{"n_layer": 16, "d_model": 128, "n_head": 2, "n_kv_head": 1, "head_dim": 64, "d_mlp": 512, "vocab_size": 2048, "activation": "squared_relu", "norm": "rmsnorm", "norm_place": "pre", "norm_eps": 1e-05, "positions": "rope", "rope_base": 16100.0, "rope_fraction": 1.0, "qk_norm": true, "attn_scale": 0.161, "bias": "none", "tie_embeddings": "early", "parallel_block": false, "extras": ["some layers without attention", "local attention windows", "gated attention", "capped logits"], "init": "normal", "init_std_qkv": 0.0365, "init_std_o": 0.00645, "init_std_up": 0.0365, "init_std_down": 0.00322, "optimizer": "muon_variant", "lr": 0.00774, "lr_mult_o": 2.0, "lr_mult_down": 0.7, "beta1": 0.95, "lr_head": 0.00898, "warmup_steps": 0, "schedule": "wsd", "decay_fraction": 0.896, "decay_shape": "linear", "final_lr_fraction": 0.0, "batch_tokens": 16384, "seq_len": 2048, "doc_mask": true, "train_tokens": 138400000, "steps": 8448, "dataset": "wikipedia_en"}
Each number is 50 + 12 x the weight over its row's rms, rounded and kept within 0 to 99. Layers, rows and columns count from 0. The size before them is the row's rms in percent of the matrix's.

# layer 13 attention output, 128x128, rms 0.504, rows 0-54, columns 0-127
111:50 37 40 59 49 50 30 46 37 45 59 41 81 61 36 52 48 18 39 50 22 42 77 49 31 29 54 66 54 58 48 62 44 52 58 60 49 54 53 40 55 62 44 33 57 50 54 42 43 53 58 40 44 35 51 36 37 51 46 38 28 40 55 60 55 42 31 53 27 60 51 53 63 28 46 37 40 54 34 48 47 64 67 49 41 62 49 66 73 42 59 42 41 43 32 56 66 64 28 59 50 36 30 62 33 41 41 77 51 33 43 53 55 51 47 29 67 69 52 62 61 51 53 51 55 55 51 62
101:61 52 50 54 68 53 65 45 31 46 61 50 56 44 46 55 58 67 67 40 50 42 52 79 48 41 34 38 58 83 39 66 33 64 49 33 59 55 33 57 66 50 32 29 35 67 49 44 45 48 47 28 39 75 25 55 41 39 59 60 70 51 34 81 39 42 62 40 46 48 56 54 52 63 53 62 53 53 49 59 41 50 54 56 33 63 56 46 32 49 48 50 61 57 53 54 49 53 52 77 58 45 54 43 37 48 48 40 54 48 66 44 62 39 28 55 66 64 50 39 38 52 64 62 19 43 68 52
102:35 29 53 67 61 32 69 53 32 36 56 57 60 56 58 46 50 44 46 53 51 44 36 39 64 68 56 45 58 72 51 43 46 84 49 21 51 37 86 68 70 48 39 57 51 35 42 51 76 41 41 71 65 34 63 62 41 26 37 48 41 48 70 43 58 38 40 45 59 42 47 66 50 46 44 55 43 54 35 59 41 59 49 40 56 42 57 44 66 64 50 36 48 38 44 45 53 59 33 45 46 50 35 62 62 39 61 49 36 67 39 39 45 42 49 38 39 68 44 52 51 58 20 42 50 47 56 44
087:55 66 42 47 34 76 81 66 44 47 55 57 39 30 58 71 74 53 76 57 49 57 50 51 49 51 66 61 44 44 43 54 44 67 50 32 60 71 43 43 44 44 31 55 08 53 45 40 38 59 56 39 31 27 50 55 58 42 55 55 27 42 57 64 66 52 38 44 65 66 43 28 43 46 50 56 60 64 36 73 52 61 47 31 46 48 44 63 52 31 42 53 41 34 52 54 66 50 34 53 51 35 51 58 61 57 65 44 64 53 32 70 43 54 53 37 65 48 59 54 47 49 41 44 49 46 53 44
108:42 51 56 45 42 46 41 45 54 41 63 49 47 53 40 56 51 66 80 45 47 62 27 54 40 43 33 55 59 44 63 48 43 40 34 72 33 33 39 41 64 54 50 43 48 54 77 56 54 56 75 71 37 54 66 50 37 55 30 68 70 19 73 35 55 47 50 37 46 35 50 55 35 51 67 61 59 41 45 37 56 58 45 49 61 47 54 76 57 56 54 49 56 46 59 86 44 55 52 39 71 39 69 40 45 53 41 64 42 43 43 47 39 47 56 24 36 53 45 30 54 62 63 47 46 52 63 61
097:43 45 57 35 53 25 38 49 50 57 33 42 43 74 76 39 60 62 53 52 45 68 43 53 58 40 67 60 58 49 61 40 14 62 40 56 47 67 22 45 53 43 25 60 59 58 60 41 59 39 62 44 24 45 44 62 38 64 59 45 48 69 50 47 42 68 54 49 46 34 46 56 41 46 60 38 73 54 43 69 60 71 64 46 46 57 59 52 45 52 41 54 45 58 27 62 41 34 77 52 46 57 54 34 65 78 37 59 50 52 41 44 46 61 46 52 69 50 53 39 46 37 44 50 33 54 66 45
090:56 40 41 69 48 56 72 52 14 58 27 43 45 47 42 67 68 44 79 47 32 39 57 39 28 52 25 68 32 37 45 43 55 49 64 44 55 66 43 71 51 31 26 46 52 57 38 32 45 53 59 71 50 55 56 37 73 52 55 50 48 69 49 22 37 42 37 60 41 53 46 47 61 61 44 41 61 42 49 53 68 48 47 55 38 61 50 43 60 48 56 71 52 53 71 31 56 60 52 59 36 70 62 58 32 52 54 61 49 44 47 51 46 60 53 59 57 57 31 53 45 52 39 37 41 53 48 35
096:53 47 48 54 54 43 39 48 18 29 46 41 62 45 50 77 39 70 54 54 53 64 60 37 34 61 59 29 63 90 38 60 51 46 57 56 52 52 45 34 42 51 37 54 55 49 53 62 38 29 46 30 27 28 54 95 59 42 51 38 37 45 52 21 56 40 40 52 52 67 62 70 46 41 62 60 63 51 47 62 60 49 51 45 50 42 68 45 45 45 45 46 55 43 43 53 38 43 48 55 43 52 62 61 39 69 58 58 28 48 46 35 66 58 40 55 64 56 44 44 56 57 57 36 46 51 62 50
107:48 69 49 35 52 41 61 64 68 41 52 47 45 61 44 78 32 33 51 48 38 52 52 45 31 53 54 34 32 50 46 63 31 57 50 86 42 48 33 85 28 49 40 21 44 49 51 59 50 54 43 66 58 66 45 59 42 56 46 67 43 50 41 41 56 20 76 49 58 66 56 48 24 51 50 34 64 65 33 44 46 63 41 52 46 46 41 55 42 50 67 48 60 40 43 63 44 44 49 40 68 52 67 38 62 71 44 57 39 44 62 61 53 54 49 65 65 46 48 49 40 43 55 62 42 51 61 47
111:53 36 58 54 52 49 33 55 54 59 60 41 51 38 76 46 56 40 54 20 48 66 35 38 58 36 37 37 27 45 67 35 59 31 51 60 38 46 61 35 43 64 58 38 47 25 32 63 34 75 35 22 53 50 60 56 68 53 61 56 65 59 52 61 22 37 59 69 33 44 66 56 47 39 55 36 37 42 43 47 53 65 57 56 38 56 53 41 55 77 60 82 33 50 46 50 49 62 46 44 33 52 52 52 55 46 48 73 56 56 35 55 43 55 53 57 41 43 38 47 59 59 46 54 58 40 42 62
100:59 37 50 49 36 59 45 30 51 82 29 44 57 42 47 54 29 34 47 29 48 30 49 47 58 40 58 46 53 74 61 46 59 44 63 67 71 66 60 49 36 31 23 46 66 49 56 54 68 75 62 35 29 83 51 61 38 47 38 26 54 61 58 65 28 50 68 46 50 45 55 41 57 30 56 51 52 46 47 43 61 46 57 52 50 45 40 61 64 52 47 55 54 40 42 71 46 50 36 41 50 49 75 60 33 45 55 61 56 62 52 49 33 55 55 49 51 46 51 43 73 69 54 52 38 50 49 45
092:70 36 42 33 63 40 67 28 64 44 57 49 47 50 22 46 56 56 57 47 53 41 50 36 20 44 45 49 31 70 48 25 69 70 57 65 63 40 55 57 34 40 57 55 60 62 66 49 31 56 63 56 64 45 43 51 47 67 76 62 56 55 51 80 53 52 42 51 54 57 54 49 48 62 62 44 57 51 56 30 19 24 55 58 35 53 56 38 52 34 54 39 50 57 56 40 71 55 40 46 36 42 39 51 50 39 62 64 74 63 33 62 57 32 59 46 46 54 46 33 54 44 47 52 55 47 54 61
101:34 63 52 37 20 57 31 61 41 59 69 46 33 39 37 43 32 53 50 47 64 69 13 43 48 49 54 42 38 51 50 53 48 66 67 62 45 71 56 39 19 36 59 50 20 56 51 53 55 53 56 42 71 47 90 31 48 43 53 68 40 42 62 39 68 39 57 71 53 56 58 57 52 54 40 51 61 62 60 79 53 59 53 46 53 43 50 44 51 57 45 63 46 64 53 44 48 61 45 36 43 48 54 60 30 39 33 49 53 36 50 69 55 46 53 47 37 53 50 38 54 65 48 47 49 43 57 50
099:85 55 52 51 48 29 53 29 34 63 67 54 90 62 15 65 68 66 40 58 70 50 58 59 55 53 71 47 48 29 66 49 53 36 48 56 38 50 39 55 53 57 57 45 63 44 63 54 41 64 45 43 42 64 68 49 55 57 45 43 41 47 66 36 58 65 42 51 42 69 41 48 54 39 50 42 22 54 54 26 44 48 44 26 45 56 48 44 59 53 41 48 48 61 39 32 38 55 47 58 44 68 49 65 48 46 45 40 39 45 40 46 41 37 67 61 48 53 68 67 43 48 51 39 65 56 33 61
093:38 50 58 59 43 78 33 53 26 71 54 38 53 41 61 57 60 42 36 60 49 51 63 57 38 75 23 39 52 58 51 45 19 48 45 58 50 68 57 54 37 57 60 44 66 44 48 55 45 58 36 32 43 73 40 43 29 38 40 45 44 18 50 48 65 59 62 63 67 44 28 69 38 53 51 41 61 61 24 46 41 57 57 62 44 62 35 30 62 49 55 50 46 36 30 74 62 59 42 57 46 41 50 36 39 42 46 54 48 48 63 44 43 66 41 29 40 51 42 46 63 65 57 49 50 40 50 53
099:43 52 39 43 76 51 40 25 34 74 43 59 71 54 32 51 68 49 25 32 49 27 35 68 62 42 58 53 76 38 66 38 49 63 50 41 59 43 43 43 58 49 32 35 67 23 49 44 55 12 65 54 49 59 30 67 47 56 75 43 65 28 55 53 61 28 56 43 50 58 61 46 35 45 43 46 46 46 50 60 51 63 48 47 51 48 68 50 57 51 41 59 53 41 62 44 55 46 35 63 49 48 46 53 66 41 43 38 56 53 41 32 49 53 24 34 52 44 54 44 54 36 45 46 52 45 53 52
087:43 64 49 64 45 61 71 28 42 53 63 40 39 50 37 44 41 72 72 63 43 64 66 77 58 50 36 36 47 64 61 55 37 41 39 51 56 43 67 46 24 52 32 46 45 36 35 57 74 32 46 77 36 61 36 50 67 49 62 48 35 32 60 48 49 44 46 40 37 41 48 61 36 56 56 71 28 38 36 70 61 40 50 32 54 60 53 58 56 36 43 56 65 42 61 62 43 75 58 31 52 64 52 54 50 49 33 64 52 53 50 58 55 34 64 31 51 50 52 43 53 50 42 46 62 44 58 31
097:46 56 50 53 46 31 50 70 30 23 94 22 54 56 35 55 39 67 69 52 31 25 58 44 50 56 38 38 66 34 39 43 56 47 38 40 28 56 51 62 60 61 36 55 65 31 39 56 36 52 44 23 35 46 65 35 45 54 56 37 78 48 56 57 41 45 56 52 54 48 55 48 42 60 47 48 38 45 33 55 58 66 56 42 55 77 67 41 51 36 52 47 36 64 54 50 42 43 62 53 54 48 56 54 67 62 50 67 58 43 45 59 51 56 37 52 69 43 59 62 56 55 49 67 49 45 41 49
095:52 24 47 75 36 56 57 46 48 62 44 78 63 62 36 56 32 42 53 48 60 56 71 54 41 37 43 62 40 54 43 59 57 54 62 58 53 64 43 34 43 66 25 29 45 41 39 55 27 63 67 44 40 41 41 57 47 56 50 27 43 54 22 81 52 58 41 55 56 49 33 49 40 45 54 31 46 62 63 45 46 58 44 52 45 23 65 58 66 64 44 58 45 47 48 48 52 44 43 48 49 36 50 63 26 61 59 69 36 60 51 34 39 50 57 47 31 62 46 70 51 65 41 38 28 40 44 62
096:53 33 67 62 35 44 51 45 75 51 54 33 57 50 63 68 14 48 74 91 65 23 38 60 45 57 59 69 59 44 91 52 49 50 50 53 45 62 28 53 67 57 59 53 39 30 67 43 44 49 36 44 34 49 31 61 56 64 56 47 47 39 48 40 51 47 54 45 45 39 53 53 42 37 41 52 42 51 42 57 64 50 65 56 43 53 66 45 69 50 54 47 45 60 66 54 48 50 54 45 51 38 36 66 36 58 40 59 64 47 48 51 56 44 50 44 60 51 51 54 46 56 60 28 27 42 32 45
104:61 23 50 62 38 39 73 56 59 34 49 30 56 39 52 36 63 49 56 40 49 54 92 49 51 56 55 52 65 40 49 42 31 27 55 49 56 48 48 44 48 63 58 49 72 93 53 32 53 52 51 36 56 74 58 52 38 43 67 49 60 50 31 52 60 59 44 51 73 81 56 47 54 58 51 43 60 60 54 35 35 39 40 64 56 60 21 45 58 42 60 41 59 55 69 46 46 42 47 59 63 45 50 37 64 48 56 57 45 57 55 59 49 57 53 62 39 55 31 55 44 46 58 55 52 58 28 59
106:38 62 62 80 66 55 56 42 68 60 43 56 55 61 43 29 33 56 65 10 65 53 58 37 46 74 48 55 39 40 45 47 21 58 30 54 33 34 11 38 46 51 40 59 59 44 49 45 34 45 46 52 36 51 53 30 60 38 55 50 42 56 43 38 48 27 41 41 68 49 57 51 51 49 41 55 35 49 52 47 44 53 39 55 34 48 54 50 66 40 57 49 23 31 52 58 69 54 56 46 34 45 61 68 55 60 42 61 58 41 35 42 45 49 58 42 56 35 41 47 47 61 58 33 61 41 63 56
101:41 49 44 51 32 57 57 55 37 19 30 61 42 37 46 29 46 40 54 27 42 21 60 61 65 49 39 61 40 55 60 59 43 48 53 54 67 63 19 47 28 39 63 63 78 63 36 52 44 43 23 48 42 32 41 39 56 41 50 39 58 56 41 39 59 41 45 38 72 58 56 74 45 81 55 43 39 42 48 41 59 39 37 77 43 58 58 33 53 58 60 34 51 54 57 54 52 68 59 42 50 47 57 65 45 52 52 64 52 43 63 68 60 53 60 49 54 57 41 54 58 46 63 45 34 54 53 59
092:67 42 74 55 36 40 36 61 52 42 50 62 71 40 21 55 57 53 54 32 49 37 38 62 16 33 66 26 45 49 47 40 61 66 53 69 36 67 55 20 66 69 22 31 57 60 42 46 51 41 55 48 54 40 55 56 44 40 48 68 58 37 26 35 46 37 46 53 57 69 62 47 47 35 64 59 46 57 66 42 51 51 31 63 55 59 39 50 47 28 53 45 61 59 48 48 59 55 32 43 62 55 45 65 47 39 52 51 56 38 59 51 74 60 48 62 50 48 43 45 39 51 65 52 45 58 54 65
098:37 47 44 49 22 81 47 19 58 58 69 62 45 66 50 65 45 49 53 65 46 45 52 49 22 76 40 51 35 44 23 54 63 50 49 30 71 47 66 55 52 60 64 42 52 34 38 41 63 60 34 37 52 76 36 52 44 60 80 64 43 41 69 28 46 43 66 50 67 59 50 45 37 36 29 37 48 46 52 43 38 50 53 30 52 49 46 53 52 47 62 38 41 46 53 68 52 50 38 49 45 45 45 54 58 58 57 58 58 48 50 53 36 49 57 62 34 42 52 57 52 43 60 28 32 40 52 60
118:51 51 43 36 33 45 58 66 32 43 41 42 35 84 63 45 47 57 39 50 55 50 59 58 47 51 51 45 49 57 37 67 78 50 69 63 49 61 30 44 63 45 62 73 52 45 44 26 42 48 48 48 57 56 27 37 39 44 60 76 45 49 59 49 55 65 69 52 47 37 53 35 50 61 46 49 53 65 61 52 63 48 67 52 33 52 69 53 42 41 36 45 41 65 71 62 43 29 63 48 34 39 49 46 65 55 45 39 78 40 43 73 31 65 26 54 61 43 40 60 41 43 45 41 74 41 58 43
099:25 54 26 62 58 50 56 79 39 43 45 61 50 41 42 59 25 48 56 69 51 62 42 65 36 56 33 74 40 41 58 26 46 45 63 49 57 51 45 65 54 49 49 68 55 31 58 63 32 57 61 40 36 39 56 07 87 65 54 40 59 32 41 73 34 41 39 57 61 46 59 39 46 53 44 56 46 39 64 48 35 40 54 50 57 45 54 56 50 36 61 29 62 46 42 64 47 49 58 60 56 50 59 56 56 60 51 39 51 53 37 40 37 36 50 56 53 49 51 50 37 44 67 30 49 53 61 41
112:54 55 63 36 55 41 32 58 37 22 59 19 61 41 53 48 43 50 56 27 71 59 31 39 39 43 62 43 52 40 70 49 36 64 53 70 49 55 58 54 46 38 36 67 52 35 42 12 51 24 63 52 44 64 35 67 55 47 58 54 53 11 38 57 51 45 34 69 43 68 49 45 48 31 57 54 28 57 43 71 60 48 54 47 42 77 62 54 72 31 48 41 55 51 52 48 54 37 43 54 46 64 42 47 32 64 50 48 44 49 49 54 45 52 39 49 50 49 59 44 44 54 56 57 57 49 56 40
098:44 59 43 41 49 35 38 70 44 47 96 51 55 48 58 25 44 36 51 59 39 46 22 42 47 68 47 20 45 35 46 61 76 36 58 56 34 57 64 57 40 47 52 49 38 53 63 46 46 63 63 42 27 32 27 52 52 42 52 50 36 52 45 59 52 60 48 58 60 38 44 26 70 57 41 49 41 38 47 35 43 50 55 43 58 60 59 51 46 39 54 46 52 46 79 67 54 36 50 45 64 50 29 32 50 66 51 48 69 39 60 57 60 70 54 57 58 59 58 59 49 43 32 46 43 61 50 67
084:38 46 52 46 43 53 47 51 42 65 30 41 55 28 47 61 24 56 33 17 36 51 35 42 46 57 24 34 38 60 51 46 25 43 34 34 63 33 70 48 44 56 59 57 33 35 46 62 35 59 29 86 67 49 40 57 25 42 53 49 52 63 50 57 41 42 67 64 56 54 58 56 33 48 56 46 40 44 47 65 33 62 44 51 57 31 50 53 50 75 54 47 67 34 57 56 56 62 34 46 47 47 42 49 36 42 56 44 48 65 44 60 42 48 64 56 46 44 59 56 60 62 53 62 37 66 48 69
096:49 37 79 46 37 45 32 59 72 34 55 54 62 34 55 46 55 36 67 53 43 66 45 83 76 49 47 41 45 45 57 65 59 81 60 71 46 28 50 45 43 61 48 41 61 43 70 37 39 49 46 59 33 63 53 41 50 62 45 76 59 58 74 33 49 22 40 60 55 57 49 57 47 56 48 57 37 45 53 59 30 63 48 37 49 55 56 42 58 71 51 59 52 44 63 51 55 49 50 53 47 79 48 38 57 43 56 60 42 50 32 57 38 50 55 65 49 47 55 58 44 57 62 40 20 64 40 44
099:60 42 48 23 55 49 44 81 41 41 55 55 63 50 52 59 51 36 56 59 60 37 27 59 51 56 55 85 50 59 58 43 56 30 41 70 44 47 56 39 29 50 47 53 46 77 44 33 52 47 19 63 37 43 61 61 65 42 50 84 55 77 54 70 41 62 59 56 50 36 46 47 49 54 38 40 46 42 54 65 59 62 66 58 57 62 70 46 42 55 63 62 47 43 55 41 37 44 51 46 53 31 47 39 58 53 68 33 40 51 57 43 66 56 42 32 76 61 42 53 37 56 51 52 57 58 46 64
110:80 25 53 58 52 41 63 55 64 53 54 27 57 73 32 49 41 32 37 33 49 36 53 56 54 59 38 42 38 60 62 55 40 44 60 76 40 53 56 59 65 40 70 70 60 31 46 25 56 39 32 42 53 34 74 68 45 45 56 41 59 31 35 28 41 45 59 41 42 51 50 41 44 46 72 55 56 39 49 41 51 51 32 64 40 44 36 65 37 49 57 49 69 52 44 57 57 65 44 61 75 45 40 47 61 63 24 53 48 45 60 55 63 48 46 47 67 44 61 43 45 39 49 45 36 45 58 66
112:36 38 45 47 56 66 40 64 51 36 64 34 54 47 66 60 54 43 61 63 40 56 45 47 43 53 58 69 55 50 59 33 60 63 54 27 62 30 42 37 33 22 45 21 33 38 38 58 40 68 59 40 75 47 49 47 44 42 41 41 59 32 59 64 58 60 82 44 45 27 54 47 21 34 36 51 65 50 32 71 44 41 54 42 69 55 62 54 50 53 67 49 55 43 51 49 36 49 65 50 38 56 63 41 56 56 51 34 47 51 59 45 45 59 32 42 51 61 58 44 38 56 40 59 17 46 48 51
106:21 54 58 23 46 56 31 49 64 43 62 76 57 22 46 60 52 37 19 30 49 60 49 69 65 50 11 56 41 52 39 25 49 30 43 16 50 63 41 58 63 65 45 34 52 46 46 46 51 45 50 63 46 60 48 51 47 58 52 50 15 36 50 58 66 56 51 63 51 39 41 47 43 46 45 39 40 41 60 56 52 56 53 61 39 38 43 48 44 57 48 60 44 37 57 52 55 62 42 58 55 50 49 68 48 50 55 60 44 59 54 45 48 41 45 41 71 43 54 52 75 35 49 38 35 52 40 56
085:72 47 34 55 24 47 51 29 26 61 33 43 30 37 59 54 66 47 60 48 74 79 36 67 33 47 58 57 42 66 45 41 37 50 48 69 57 38 59 78 39 49 41 59 56 54 29 35 63 39 57 43 47 34 51 30 60 72 28 62 39 41 70 62 37 42 58 53 50 53 57 46 51 57 55 34 69 71 63 42 58 61 42 42 50 24 59 37 51 41 45 53 53 51 50 43 56 52 59 50 43 40 49 40 77 69 63 39 49 54 47 61 44 54 51 52 58 46 23 52 47 55 39 54 43 54 49 58
097:68 44 49 40 63 58 62 83 35 65 56 39 54 34 66 59 62 58 58 47 49 66 61 30 66 73 51 53 78 47 38 47 52 68 37 79 58 49 41 40 57 54 42 39 80 56 42 46 49 29 54 32 29 47 64 49 39 61 32 68 51 56 41 39 54 60 51 62 53 42 41 50 39 25 56 63 69 35 49 55 42 45 46 62 63 46 35 50 49 37 58 47 36 54 55 38 42 53 45 49 44 54 62 53 54 53 33 48 52 55 39 28 60 41 61 38 55 48 39 39 62 53 82 33 66 55 40 52
102:39 47 48 41 75 29 50 45 67 59 45 63 68 39 39 37 56 46 44 26 41 47 53 27 31 51 45 58 56 46 76 67 59 58 63 24 56 75 61 34 25 31 69 73 47 33 45 55 53 09 45 53 46 45 49 42 52 60 42 71 61 45 45 60 61 54 54 46 26 67 48 63 59 51 52 54 48 42 53 50 28 40 58 66 56 44 50 50 51 57 58 46 43 58 53 36 57 46 55 52 53 55 61 60 54 51 62 62 57 50 38 40 29 28 52 46 40 50 32 40 49 45 75 47 49 45 62 41
092:75 65 46 45 54 52 43 54 42 66 35 53 42 44 57 59 21 51 32 51 52 30 70 21 49 64 35 62 34 40 46 49 38 72 71 75 53 41 63 40 35 55 28 26 56 50 48 18 66 74 59 41 39 59 35 56 41 48 45 55 39 57 51 69 44 49 47 42 48 60 46 61 40 50 45 57 34 67 47 23 43 55 50 48 52 51 44 35 50 57 66 57 47 30 65 51 47 48 49 20 49 39 49 39 41 55 54 66 50 36 47 44 36 47 49 40 25 59 45 45 44 41 39 48 52 49 37 44
096:46 63 44 41 28 41 74 30 59 61 26 42 49 32 47 71 22 52 79 54 50 39 53 61 39 58 70 54 57 46 54 70 46 56 42 48 52 43 51 66 62 13 52 44 59 43 71 57 47 40 34 46 32 51 36 45 47 59 48 47 30 52 38 62 55 51 36 47 27 56 61 52 27 50 66 70 62 59 61 46 67 44 46 30 53 77 40 46 43 51 30 51 48 40 40 41 46 39 61 40 59 63 42 40 35 63 43 48 48 41 55 52 50 35 51 29 41 60 55 54 47 30 45 47 54 57 56 54
097:50 41 54 45 57 48 38 53 61 28 24 63 48 54 36 38 52 35 39 44 95 53 47 25 21 21 32 46 32 57 55 33 52 53 26 49 58 53 67 41 45 53 77 43 53 37 50 55 71 63 56 38 43 40 50 52 62 43 57 44 38 56 50 79 45 51 65 55 50 34 55 36 53 47 43 40 54 52 53 45 46 62 65 49 37 29 67 48 45 57 44 76 48 50 58 37 37 56 39 45 39 58 38 53 47 43 61 48 51 44 50 40 51 70 51 41 65 63 46 49 66 57 33 64 48 37 37 53
102:57 41 64 23 50 60 36 38 43 39 54 58 45 45 38 72 31 59 51 36 30 55 61 45 50 39 57 63 41 59 52 40 32 70 59 31 63 37 70 61 40 44 59 15 31 67 37 66 30 52 48 33 44 59 34 35 37 71 47 49 55 70 42 40 57 59 38 46 49 57 48 49 40 54 53 43 43 44 41 51 44 61 56 46 69 69 48 67 58 64 45 37 43 56 72 43 76 33 46 49 56 41 39 66 37 63 58 59 62 40 56 34 46 49 57 51 34 40 57 43 34 51 45 73 39 60 41 56
103:30 37 58 71 32 26 51 31 44 62 36 44 49 41 53 50 40 60 25 56 57 50 43 42 42 74 54 68 50 68 24 64 47 57 49 38 59 57 43 42 57 37 46 76 48 25 41 35 69 58 42 48 32 59 73 64 71 22 44 58 49 49 53 61 39 48 49 51 38 57 38 45 41 55 56 30 59 43 44 40 64 45 54 45 46 55 47 53 52 49 45 46 43 49 50 24 54 57 43 25 31 59 46 50 32 41 32 54 56 26 55 56 64 63 49 70 67 57 51 47 71 54 58 54 41 63 48 59
110:53 30 40 54 51 56 52 68 54 36 42 37 33 75 53 54 46 43 63 17 48 72 38 58 52 44 67 88 55 46 48 48 36 51 44 39 48 42 68 41 55 58 43 52 42 44 63 57 30 40 54 57 47 41 70 68 28 49 50 23 45 64 67 55 44 58 50 47 34 69 38 58 42 50 69 65 59 41 39 56 63 43 47 49 63 65 74 61 46 58 43 53 56 41 50 57 48 54 63 35 33 36 50 58 35 34 43 69 51 45 72 43 50 47 49 47 66 81 58 58 65 43 41 50 44 36 55 46
091:48 51 23 49 43 22 43 72 72 37 66 30 33 73 75 55 62 78 42 56 56 42 47 47 24 51 32 66 75 24 41 51 53 63 35 66 37 79 65 52 61 58 45 49 42 41 59 59 33 62 53 42 55 62 46 43 61 42 64 52 53 56 56 52 55 35 50 58 64 57 46 46 44 46 47 55 55 52 35 59 33 47 50 60 58 45 59 53 61 32 53 50 40 55 40 65 53 55 57 58 49 39 60 33 44 31 50 68 43 55 50 57 56 59 48 33 25 40 57 57 42 41 33 49 35 37 60 50
105:37 74 37 52 39 38 56 54 46 63 30 63 67 62 56 63 44 44 46 75 55 58 43 44 47 21 58 47 65 67 34 71 50 39 41 45 44 69 53 60 33 75 38 70 60 53 30 21 34 51 38 44 69 38 54 72 50 64 52 59 67 30 39 48 37 48 48 62 56 70 52 70 41 58 41 33 39 39 55 43 44 55 52 47 49 61 47 48 52 52 43 32 50 32 45 55 61 49 59 48 61 64 52 17 54 68 59 59 42 39 45 60 43 38 53 50 42 56 47 35 34 51 54 50 55 71 51 50
097:50 45 67 34 46 61 46 28 33 87 29 43 63 29 66 46 32 55 50 58 37 44 51 32 34 59 51 45 49 47 21 29 57 38 41 42 45 46 59 34 47 37 59 64 35 45 67 48 52 59 48 59 43 01 54 45 44 44 44 52 63 35 20 83 43 63 60 47 48 41 49 40 46 57 56 40 65 45 53 40 59 49 56 45 65 34 40 50 44 45 51 47 54 64 52 51 58 57 44 52 64 49 50 41 63 42 39 47 60 69 68 58 34 61 55 48 49 62 51 60 52 37 51 52 47 60 58 53
095:35 49 55 50 50 40 48 59 49 61 63 74 50 53 76 73 71 53 74 20 65 29 49 69 44 45 48 45 62 76 53 42 67 72 74 43 45 38 40 55 61 49 84 58 57 54 64 49 53 54 69 42 61 58 56 47 45 55 66 52 38 64 53 53 42 39 35 44 46 41 60 36 55 54 43 48 66 37 67 27 61 54 60 43 35 51 45 60 46 47 38 44 48 53 46 53 46 48 50 58 58 54 21 54 48 64 43 48 51 60 50 68 66 40 31 52 52 61 39 53 59 29 39 50 49 21 62 56
101:75 31 37 46 57 51 35 67 45 15 69 43 45 38 40 40 66 39 49 65 50 29 50 55 51 59 55 39 50 35 46 59 52 54 71 51 53 45 16 42 47 47 51 45 70 42 50 65 47 65 52 43 55 52 46 62 41 33 43 62 77 45 33 25 59 42 48 42 39 32 54 56 53 62 55 50 53 53 72 54 44 45 48 48 42 50 62 42 20 31 48 54 47 55 47 51 34 63 48 41 43 52 39 72 45 46 70 41 81 57 39 53 52 54 47 53 59 60 56 49 59 43 45 38 38 28 67 72
098:70 65 68 54 48 46 46 53 70 33 49 40 49 30 62 59 32 47 42 41 32 75 29 64 47 59 45 74 65 50 48 60 81 65 54 40 27 63 49 71 43 42 39 31 69 46 31 58 60 64 37 57 29 53 36 64 44 63 66 46 41 30 35 60 22 48 46 64 63 42 42 60 33 44 40 56 55 43 50 42 63 36 60 54 41 33 55 33 55 56 47 49 47 47 29 63 57 51 69 53 41 40 62 46 64 54 54 55 49 59 58 43 63 44 48 40 43 51 44 37 64 40 64 50 57 63 48 47
094:38 47 62 33 38 45 43 62 63 70 41 47 53 49 58 47 50 29 58 52 67 32 54 37 53 49 54 53 73 57 26 40 80 52 32 48 30 61 48 16 63 36 28 51 32 51 54 46 29 60 75 27 56 62 41 50 64 49 67 39 65 40 28 44 56 56 47 45 51 40 52 62 50 37 52 51 47 32 45 65 40 36 55 52 38 38 53 59 53 49 78 64 58 56 54 40 34 42 54 46 60 43 49 27 28 40 47 46 57 51 51 61 62 28 46 53 57 38 38 40 52 57 69 40 59 47 46 43
092:29 70 24 65 51 27 60 37 34 77 27 74 57 41 47 47 35 44 47 41 62 33 60 63 35 53 47 66 45 69 42 39 53 59 50 68 49 46 63 60 46 49 45 68 27 37 46 58 51 70 45 38 47 61 31 70 70 62 77 55 53 59 29 40 55 55 72 42 49 61 32 50 59 42 53 39 59 54 47 43 59 49 43 55 39 53 46 40 57 43 44 47 42 51 49 36 36 48 43 45 44 52 62 40 56 61 42 37 38 46 51 26 34 54 43 63 60 57 51 62 35 47 44 21 58 57 32 43
112:31 55 40 58 63 35 48 52 52 61 50 50 46 53 59 33 27 41 50 52 56 43 40 55 71 35 18 46 44 45 40 46 73 46 44 56 49 64 00 46 70 55 48 67 28 78 54 52 61 35 44 54 52 50 47 68 35 60 36 36 45 44 43 65 38 57 52 44 46 46 48 47 44 54 46 41 52 47 41 47 56 37 57 58 55 43 44 49 31 53 37 34 52 41 52 62 48 61 72 42 42 33 50 33 73 41 51 29 54 24 67 48 61 47 55 58 62 68 49 55 55 48 57 63 41 69 39 55
096:25 49 56 38 60 41 66 47 29 42 63 50 44 53 57 68 33 25 23 37 40 44 56 51 36 68 57 62 58 41 53 66 72 50 64 52 24 42 50 37 51 47 67 43 25 47 73 40 46 52 67 43 79 53 40 41 63 46 64 49 65 44 42 17 38 40 41 60 45 73 38 60 59 61 45 63 62 46 49 46 44 61 51 59 50 40 43 34 54 39 38 47 58 51 72 42 53 65 42 55 37 45 62 49 43 59 38 56 46 59 40 42 41 49 54 46 41 56 62 54 36 32 71 32 58 58 52 40
095:41 65 39 50 51 47 71 59 38 36 66 63 49 55 42 41 51 55 36 30 49 37 44 49 60 47 60 78 36 57 53 37 62 45 54 47 76 52 59 44 57 67 99 36 46 53 58 30 33 33 51 40 42 53 42 52 48 25 27 63 21 34 52 39 50 72 45 38 49 37 42 61 55 66 57 54 41 56 39 49 73 41 44 51 55 50 50 51 54 50 44 33 59 46 53 50 58 43 77 54 53 39 64 38 34 41 41 57 59 47 49 53 56 65 51 59 41 53 42 45 44 74 67 49 60 39 51 52